Weights of a small GPT-style language model, trained from scratch on English Wikipedia.
Architecture: RMSNorm before each block, no biases in attention or MLP, untied embeddings.
Training: a variant of SOAP for these matrices, 110M tokens, 3511 steps.
Each number is 200 + 20 x the weight over its row's rms, rounded and kept within 0 to 999. Layers, rows and columns count from 0. The size before them is the row's rms in percent of the matrix's.

# gate: layer 5 MLP gate, 512x192, rms 0.163, rows 292-302, columns 0-95
# up: layer 5 MLP up, 512x192, rms 0.164, rows 292-302, columns 0-95
# down: layer 5 MLP down (transposed), 512x192, rms 0.16, rows 292-302, columns 0-95
gate292,104,213,196,195,163,199,189,245,251,250,203,184,211,208,221,205,211,217,207,201,216,213,206,227,183,189,187,207,216,169,244,226,182,199,204,188,213,162,225,153,180,194,214,182,180,194,181,188,215,185,174,175,218,185,167,213,212,186,165,219,159,241,170,198,200,212,170,225,180,192,213,202,169,187,208,191,204,189,191,172,189,196,200,187,212,198,211,196,212,196,183,213,174,196,171,213,167
up292,103,177,197,200,223,199,197,204,219,173,202,189,206,204,156,181,198,184,227,199,229,203,204,162,180,191,178,195,209,182,174,213,166,185,202,194,193,206,242,200,184,237,194,212,200,242,225,206,202,200,218,211,156,213,174,211,194,238,224,179,197,215,179,215,208,177,197,231,213,230,230,216,226,208,229,197,221,182,201,189,182,134,248,189,200,239,221,229,193,209,199,209,176,191,169,192,194
down292,103,209,210,245,212,211,193,157,151,185,177,226,235,209,215,221,200,194,215,228,179,228,216,227,219,178,210,228,173,194,196,205,218,204,203,167,193,206,197,199,204,199,194,195,202,245,221,200,218,223,211,186,203,174,203,201,222,181,190,184,190,229,191,255,221,173,187,203,230,231,186,166,189,192,184,232,181,199,203,216,205,236,165,171,224,249,200,193,178,192,185,193,192,193,204,213,177
gate293,098,187,205,224,185,223,232,213,204,205,205,202,209,191,223,207,205,216,195,203,215,170,217,252,236,238,189,205,151,198,201,171,180,194,185,210,236,166,197,182,225,212,241,221,184,219,204,193,254,227,232,227,210,209,197,163,242,206,226,205,189,173,209,203,197,215,184,213,173,213,263,189,202,212,173,200,212,184,191,217,189,229,179,207,200,193,186,200,175,204,179,177,177,171,198,170,203
up293,099,217,198,235,200,206,135,188,225,208,176,187,217,230,180,183,206,202,210,164,192,182,199,204,218,220,197,185,187,202,211,233,187,164,227,190,192,218,215,198,217,193,217,214,170,205,168,200,189,169,193,208,240,218,218,207,196,226,230,230,196,198,184,226,200,237,230,184,213,205,227,163,200,207,230,211,190,208,201,199,205,172,217,259,183,248,217,209,214,240,177,151,210,204,188,222,189
down293,102,184,191,198,210,207,185,199,202,226,194,233,193,235,194,205,181,215,219,202,225,223,236,186,205,232,195,227,194,216,210,200,189,202,193,210,228,225,174,223,201,226,242,182,200,221,189,208,202,224,240,220,194,213,211,199,248,192,182,169,188,204,215,252,225,186,176,206,175,238,251,227,204,209,173,211,189,188,196,185,198,219,196,204,211,177,208,197,190,189,183,213,207,167,217,153,168
gate294,103,184,194,206,152,211,185,208,208,188,181,215,207,222,181,208,190,221,212,185,189,132,187,200,220,149,210,210,208,198,210,205,215,232,174,231,217,194,205,172,201,207,231,195,202,209,233,210,186,182,217,232,188,193,211,171,167,199,177,189,180,172,216,174,177,184,213,217,166,197,197,200,183,211,194,221,197,208,201,208,209,183,205,207,187,173,241,180,186,215,201,185,187,179,215,182,215
up294,100,214,199,198,215,195,229,207,216,198,243,182,197,201,201,186,195,197,188,222,207,237,197,197,192,175,181,181,187,169,178,215,203,191,215,190,172,160,222,209,221,210,210,225,180,167,219,191,229,190,200,189,218,212,188,198,201,183,216,188,224,218,233,208,210,191,193,177,228,199,212,185,228,211,187,200,210,197,204,224,193,175,145,183,209,188,210,205,199,200,181,186,200,211,209,188,183
down294,099,218,177,207,211,198,254,215,199,163,209,191,216,193,214,199,200,193,203,209,192,222,191,206,219,198,205,203,228,210,183,139,184,184,243,219,202,225,182,191,180,224,220,203,190,215,154,198,216,193,220,210,244,193,206,203,191,181,184,224,209,224,192,202,197,159,196,203,204,224,220,206,224,204,216,201,173,203,187,213,181,218,217,165,230,172,191,198,131,171,214,231,208,199,216,197,188
gate295,106,189,195,210,177,201,193,191,225,214,178,195,162,209,176,216,236,202,222,219,194,175,217,186,223,207,189,226,228,217,221,223,201,216,203,213,174,216,176,200,204,213,215,205,178,217,188,171,209,206,200,195,206,202,255,174,199,181,206,197,210,212,196,216,226,215,193,230,240,207,226,204,231,201,195,197,211,194,219,211,213,238,216,164,218,185,230,226,199,233,194,224,180,236,209,193,189
up295,100,189,209,188,206,207,175,179,185,171,201,157,214,191,168,209,221,191,198,195,181,227,211,191,255,163,229,180,202,219,214,215,212,197,226,192,233,206,188,196,176,188,153,181,156,231,194,183,205,198,229,204,196,184,226,206,192,225,189,172,213,231,210,218,220,215,184,206,185,159,224,212,206,205,193,225,154,229,224,207,214,218,200,187,205,209,208,187,188,237,233,179,186,209,192,205,223
down295,098,199,194,186,207,197,192,173,196,202,190,221,214,185,182,237,201,206,209,181,186,183,182,228,179,191,214,205,215,177,186,191,185,170,236,205,173,187,205,212,218,195,210,186,184,248,198,174,212,206,210,217,209,198,225,201,200,223,215,201,182,190,214,179,197,195,238,224,197,194,162,175,202,213,219,197,193,207,198,216,187,203,185,171,182,180,192,216,273,175,194,223,195,182,207,212,213
gate296,110,237,199,195,206,181,225,193,177,193,180,194,170,201,186,179,207,217,187,203,209,206,195,196,192,172,264,212,171,216,186,182,168,235,198,190,225,223,222,196,230,167,196,193,201,191,243,213,212,173,189,259,221,194,178,208,213,216,163,215,229,209,195,177,201,199,189,234,234,164,145,227,214,174,186,207,167,198,178,212,191,202,188,222,190,193,230,200,194,230,217,202,170,213,207,171,179
up296,109,208,237,206,198,218,182,200,220,187,209,137,187,181,219,196,196,197,204,201,196,235,194,200,198,183,199,181,180,196,175,193,224,219,216,209,189,187,208,215,222,211,198,202,173,185,195,211,195,184,176,190,217,188,206,165,198,213,173,208,170,189,242,225,240,183,196,207,216,188,142,225,231,197,193,248,196,204,191,165,175,205,220,216,198,215,220,223,214,193,213,197,176,187,139,195,176
down296,105,205,193,229,196,191,172,226,180,199,187,223,205,201,218,172,151,219,194,185,178,176,218,181,172,187,176,192,197,173,215,206,206,167,209,210,200,194,187,198,180,195,200,197,188,195,182,200,206,196,201,224,222,203,194,227,203,193,169,201,210,206,208,181,207,205,196,201,223,179,190,171,164,172,204,176,213,190,194,194,229,215,175,196,216,198,174,216,271,198,204,218,211,255,201,203,276
gate297,081,196,164,209,197,201,194,176,214,214,179,195,194,198,171,195,224,227,194,193,230,238,198,180,171,204,197,190,200,201,233,205,255,197,193,180,184,193,217,242,223,186,162,226,205,197,199,219,182,184,155,209,190,203,196,190,186,224,182,196,185,210,196,223,173,211,191,205,211,183,198,159,198,226,228,243,249,220,180,194,168,216,206,220,217,199,189,172,175,200,179,197,188,192,217,194,222
up297,086,204,186,191,204,210,203,239,224,170,188,200,174,171,185,173,231,191,184,211,163,227,184,205,216,175,212,221,239,225,216,212,174,210,220,203,191,196,212,182,207,189,212,201,205,220,233,182,226,184,167,226,237,189,186,181,200,175,188,221,200,197,199,183,211,216,156,225,234,196,231,192,189,206,190,204,183,182,177,193,218,179,191,223,164,231,245,228,251,215,200,188,240,216,182,179,170
down297,091,174,184,199,192,184,181,208,173,203,202,197,238,193,228,185,192,189,191,220,211,214,189,245,202,219,163,176,195,159,174,185,210,190,172,242,176,208,181,232,228,174,177,199,220,185,196,236,194,207,185,175,174,199,197,171,196,216,204,211,212,204,192,228,181,199,194,199,178,178,188,200,236,295,195,221,191,213,245,210,223,201,224,206,191,192,166,170,184,204,207,217,180,198,206,178,205
gate298,101,191,223,193,203,220,195,175,212,180,202,204,160,205,184,207,185,221,225,202,235,190,213,187,168,191,208,206,207,186,209,200,184,193,208,231,215,227,192,206,190,176,217,202,200,186,178,192,215,191,215,188,192,230,182,191,195,189,178,171,222,200,222,209,183,186,203,203,189,184,219,195,209,204,175,177,218,217,202,193,236,202,191,200,168,173,195,189,165,198,196,198,203,210,222,205,177
up298,103,221,213,208,192,211,161,204,220,203,212,172,207,211,240,170,206,193,226,201,207,183,194,185,182,208,228,204,203,203,209,227,222,165,239,233,215,235,221,194,215,198,178,228,180,201,210,218,179,211,190,193,175,178,232,214,185,252,215,185,206,187,218,173,230,195,212,184,200,177,189,192,190,143,190,185,204,234,198,209,225,264,197,214,209,202,210,223,201,197,204,179,191,187,171,191,203
down298,108,177,207,196,211,198,192,206,209,210,204,196,199,198,189,193,228,197,200,238,196,195,171,190,189,224,215,185,202,214,209,201,198,187,186,180,222,252,184,198,219,177,201,198,227,217,180,194,193,214,214,223,237,191,206,187,171,182,210,187,186,183,206,194,224,244,192,200,210,214,174,169,177,178,226,191,167,220,207,186,165,226,197,211,187,209,200,224,143,204,235,165,209,210,218,199,183
gate299,100,204,182,208,211,194,209,178,212,165,182,168,172,165,189,159,187,211,224,201,207,189,207,198,206,175,172,181,181,169,150,185,191,188,187,243,170,191,163,195,171,209,192,206,216,232,208,192,220,248,205,192,205,198,241,202,184,197,172,207,216,227,213,185,210,181,210,245,236,209,222,192,220,191,190,221,212,228,202,228,197,193,181,228,228,176,213,199,213,204,205,187,194,226,168,201,184
up299,107,175,182,168,197,205,204,249,193,212,218,202,233,211,182,191,216,186,224,190,188,199,214,191,171,169,234,176,209,226,199,188,198,204,201,249,211,206,170,149,193,203,222,154,177,220,228,232,184,205,213,210,226,208,190,188,189,190,186,211,227,168,178,199,190,217,193,209,213,197,199,227,213,177,247,222,188,194,201,156,219,194,248,217,217,193,208,223,220,230,197,210,178,217,233,191,215
down299,104,201,219,180,207,219,214,233,215,198,188,188,191,189,199,199,194,218,182,207,177,197,216,215,215,181,208,233,208,185,181,179,197,177,197,179,227,218,176,188,193,223,187,233,219,176,180,181,181,209,182,202,208,193,168,200,199,217,224,188,211,206,181,200,200,194,172,200,200,191,191,216,191,123,204,217,187,192,223,179,193,198,191,191,209,219,197,184,286,192,216,208,218,214,214,207,210
gate300,103,169,215,193,193,178,204,198,204,170,203,208,180,200,215,219,164,181,204,114,225,208,221,170,187,187,194,215,214,212,166,197,222,177,209,206,197,181,217,201,205,218,224,189,191,210,203,177,200,187,190,180,209,193,198,210,180,200,194,197,174,231,226,186,152,193,222,254,200,212,186,164,190,183,174,211,229,194,203,217,204,165,186,191,218,157,220,205,188,176,182,196,175,191,216,213,170
up300,099,222,196,190,154,215,212,196,176,166,205,194,194,214,214,196,212,214,185,162,196,229,154,202,178,186,213,220,189,238,205,191,180,206,204,163,171,202,212,186,162,217,200,166,179,170,203,178,199,260,217,189,218,193,216,220,205,186,188,229,185,194,193,220,178,200,208,206,200,177,177,202,241,242,171,205,203,202,171,197,190,193,188,197,206,236,208,222,183,215,201,204,205,203,188,218,211
down300,103,191,181,190,219,227,207,188,206,171,208,252,207,188,221,221,200,160,185,191,196,197,257,200,210,203,183,215,191,228,194,209,221,198,221,202,182,199,205,203,205,224,249,211,197,209,197,171,218,180,183,214,216,171,211,224,233,213,190,216,162,215,252,191,177,154,214,182,192,194,211,153,223,156,200,222,230,215,218,216,219,229,226,205,222,182,201,173,207,186,214,240,202,181,201,231,162
gate301,099,206,185,207,208,204,152,200,187,221,245,204,218,180,202,181,180,249,174,164,171,186,207,194,192,190,197,204,201,198,186,212,220,195,259,222,220,211,206,187,208,183,200,191,190,176,167,239,180,203,206,229,183,133,180,213,201,220,185,209,199,204,183,184,187,217,202,193,225,176,233,191,196,193,233,217,192,179,206,204,198,210,237,217,202,213,191,206,210,218,229,199,194,216,188,178,172
up301,097,222,183,220,201,203,223,218,173,204,177,232,213,190,193,221,215,222,172,242,188,252,216,179,222,220,243,191,212,205,174,205,214,224,194,195,218,182,204,205,213,205,216,203,173,210,240,205,201,207,200,194,173,173,217,196,211,205,211,238,207,145,192,199,240,215,215,201,188,199,213,189,221,189,181,187,193,191,195,205,169,187,215,193,188,171,215,210,212,219,190,221,175,189,215,204,125
down301,094,185,173,223,192,216,191,213,170,233,183,207,163,193,204,196,232,190,211,183,162,184,239,234,167,247,184,171,188,189,196,218,206,189,190,189,179,221,193,214,180,212,203,198,242,174,194,188,170,158,184,201,206,194,192,209,188,209,210,174,213,221,183,176,193,190,201,172,203,224,197,210,225,221,215,200,213,196,193,207,178,196,232,174,211,199,170,226,170,201,200,238,207,181,185,206,223
gate302,111,236,187,158,200,180,206,223,188,187,202,183,193,245,226,222,210,213,204,185,182,184,179,211,212,206,212,184,240,224,216,192,212,229,217,179,198,148,212,193,226,174,205,207,205,225,219,221,216,184,213,186,202,209,206,227,209,214,211,173,208,199,205,215,197,214,173,176,204,224,189,189,223,205,188,207,194,191,186,224,178,207,214,242,196,194,196,204,196,205,219,190,164,152,165,225,146
up302,105,200,177,149,226,199,187,191,177,185,186,190,236,184,222,209,205,178,193,205,218,202,185,178,237,192,195,186,194,189,202,180,226,216,184,206,162,200,207,208,117,166,154,181,179,214,217,220,205,205,208,198,193,222,178,193,222,175,215,188,206,202,190,188,212,208,239,226,197,206,192,215,229,197,203,229,145,186,223,229,215,222,194,184,202,225,192,150,202,238,205,197,211,222,186,211,201
down302,107,179,191,221,176,181,190,220,231,210,164,217,195,209,195,194,188,202,214,223,207,170,176,203,187,209,221,182,193,218,174,176,184,237,189,213,174,203,224,175,182,179,200,174,229,190,192,182,187,182,217,174,160,207,160,178,202,181,192,197,222,188,218,203,226,202,190,212,194,187,219,232,201,233,201,206,155,199,215,200,178,230,181,238,203,166,220,192,214,230,184,193,178,211,160,173,182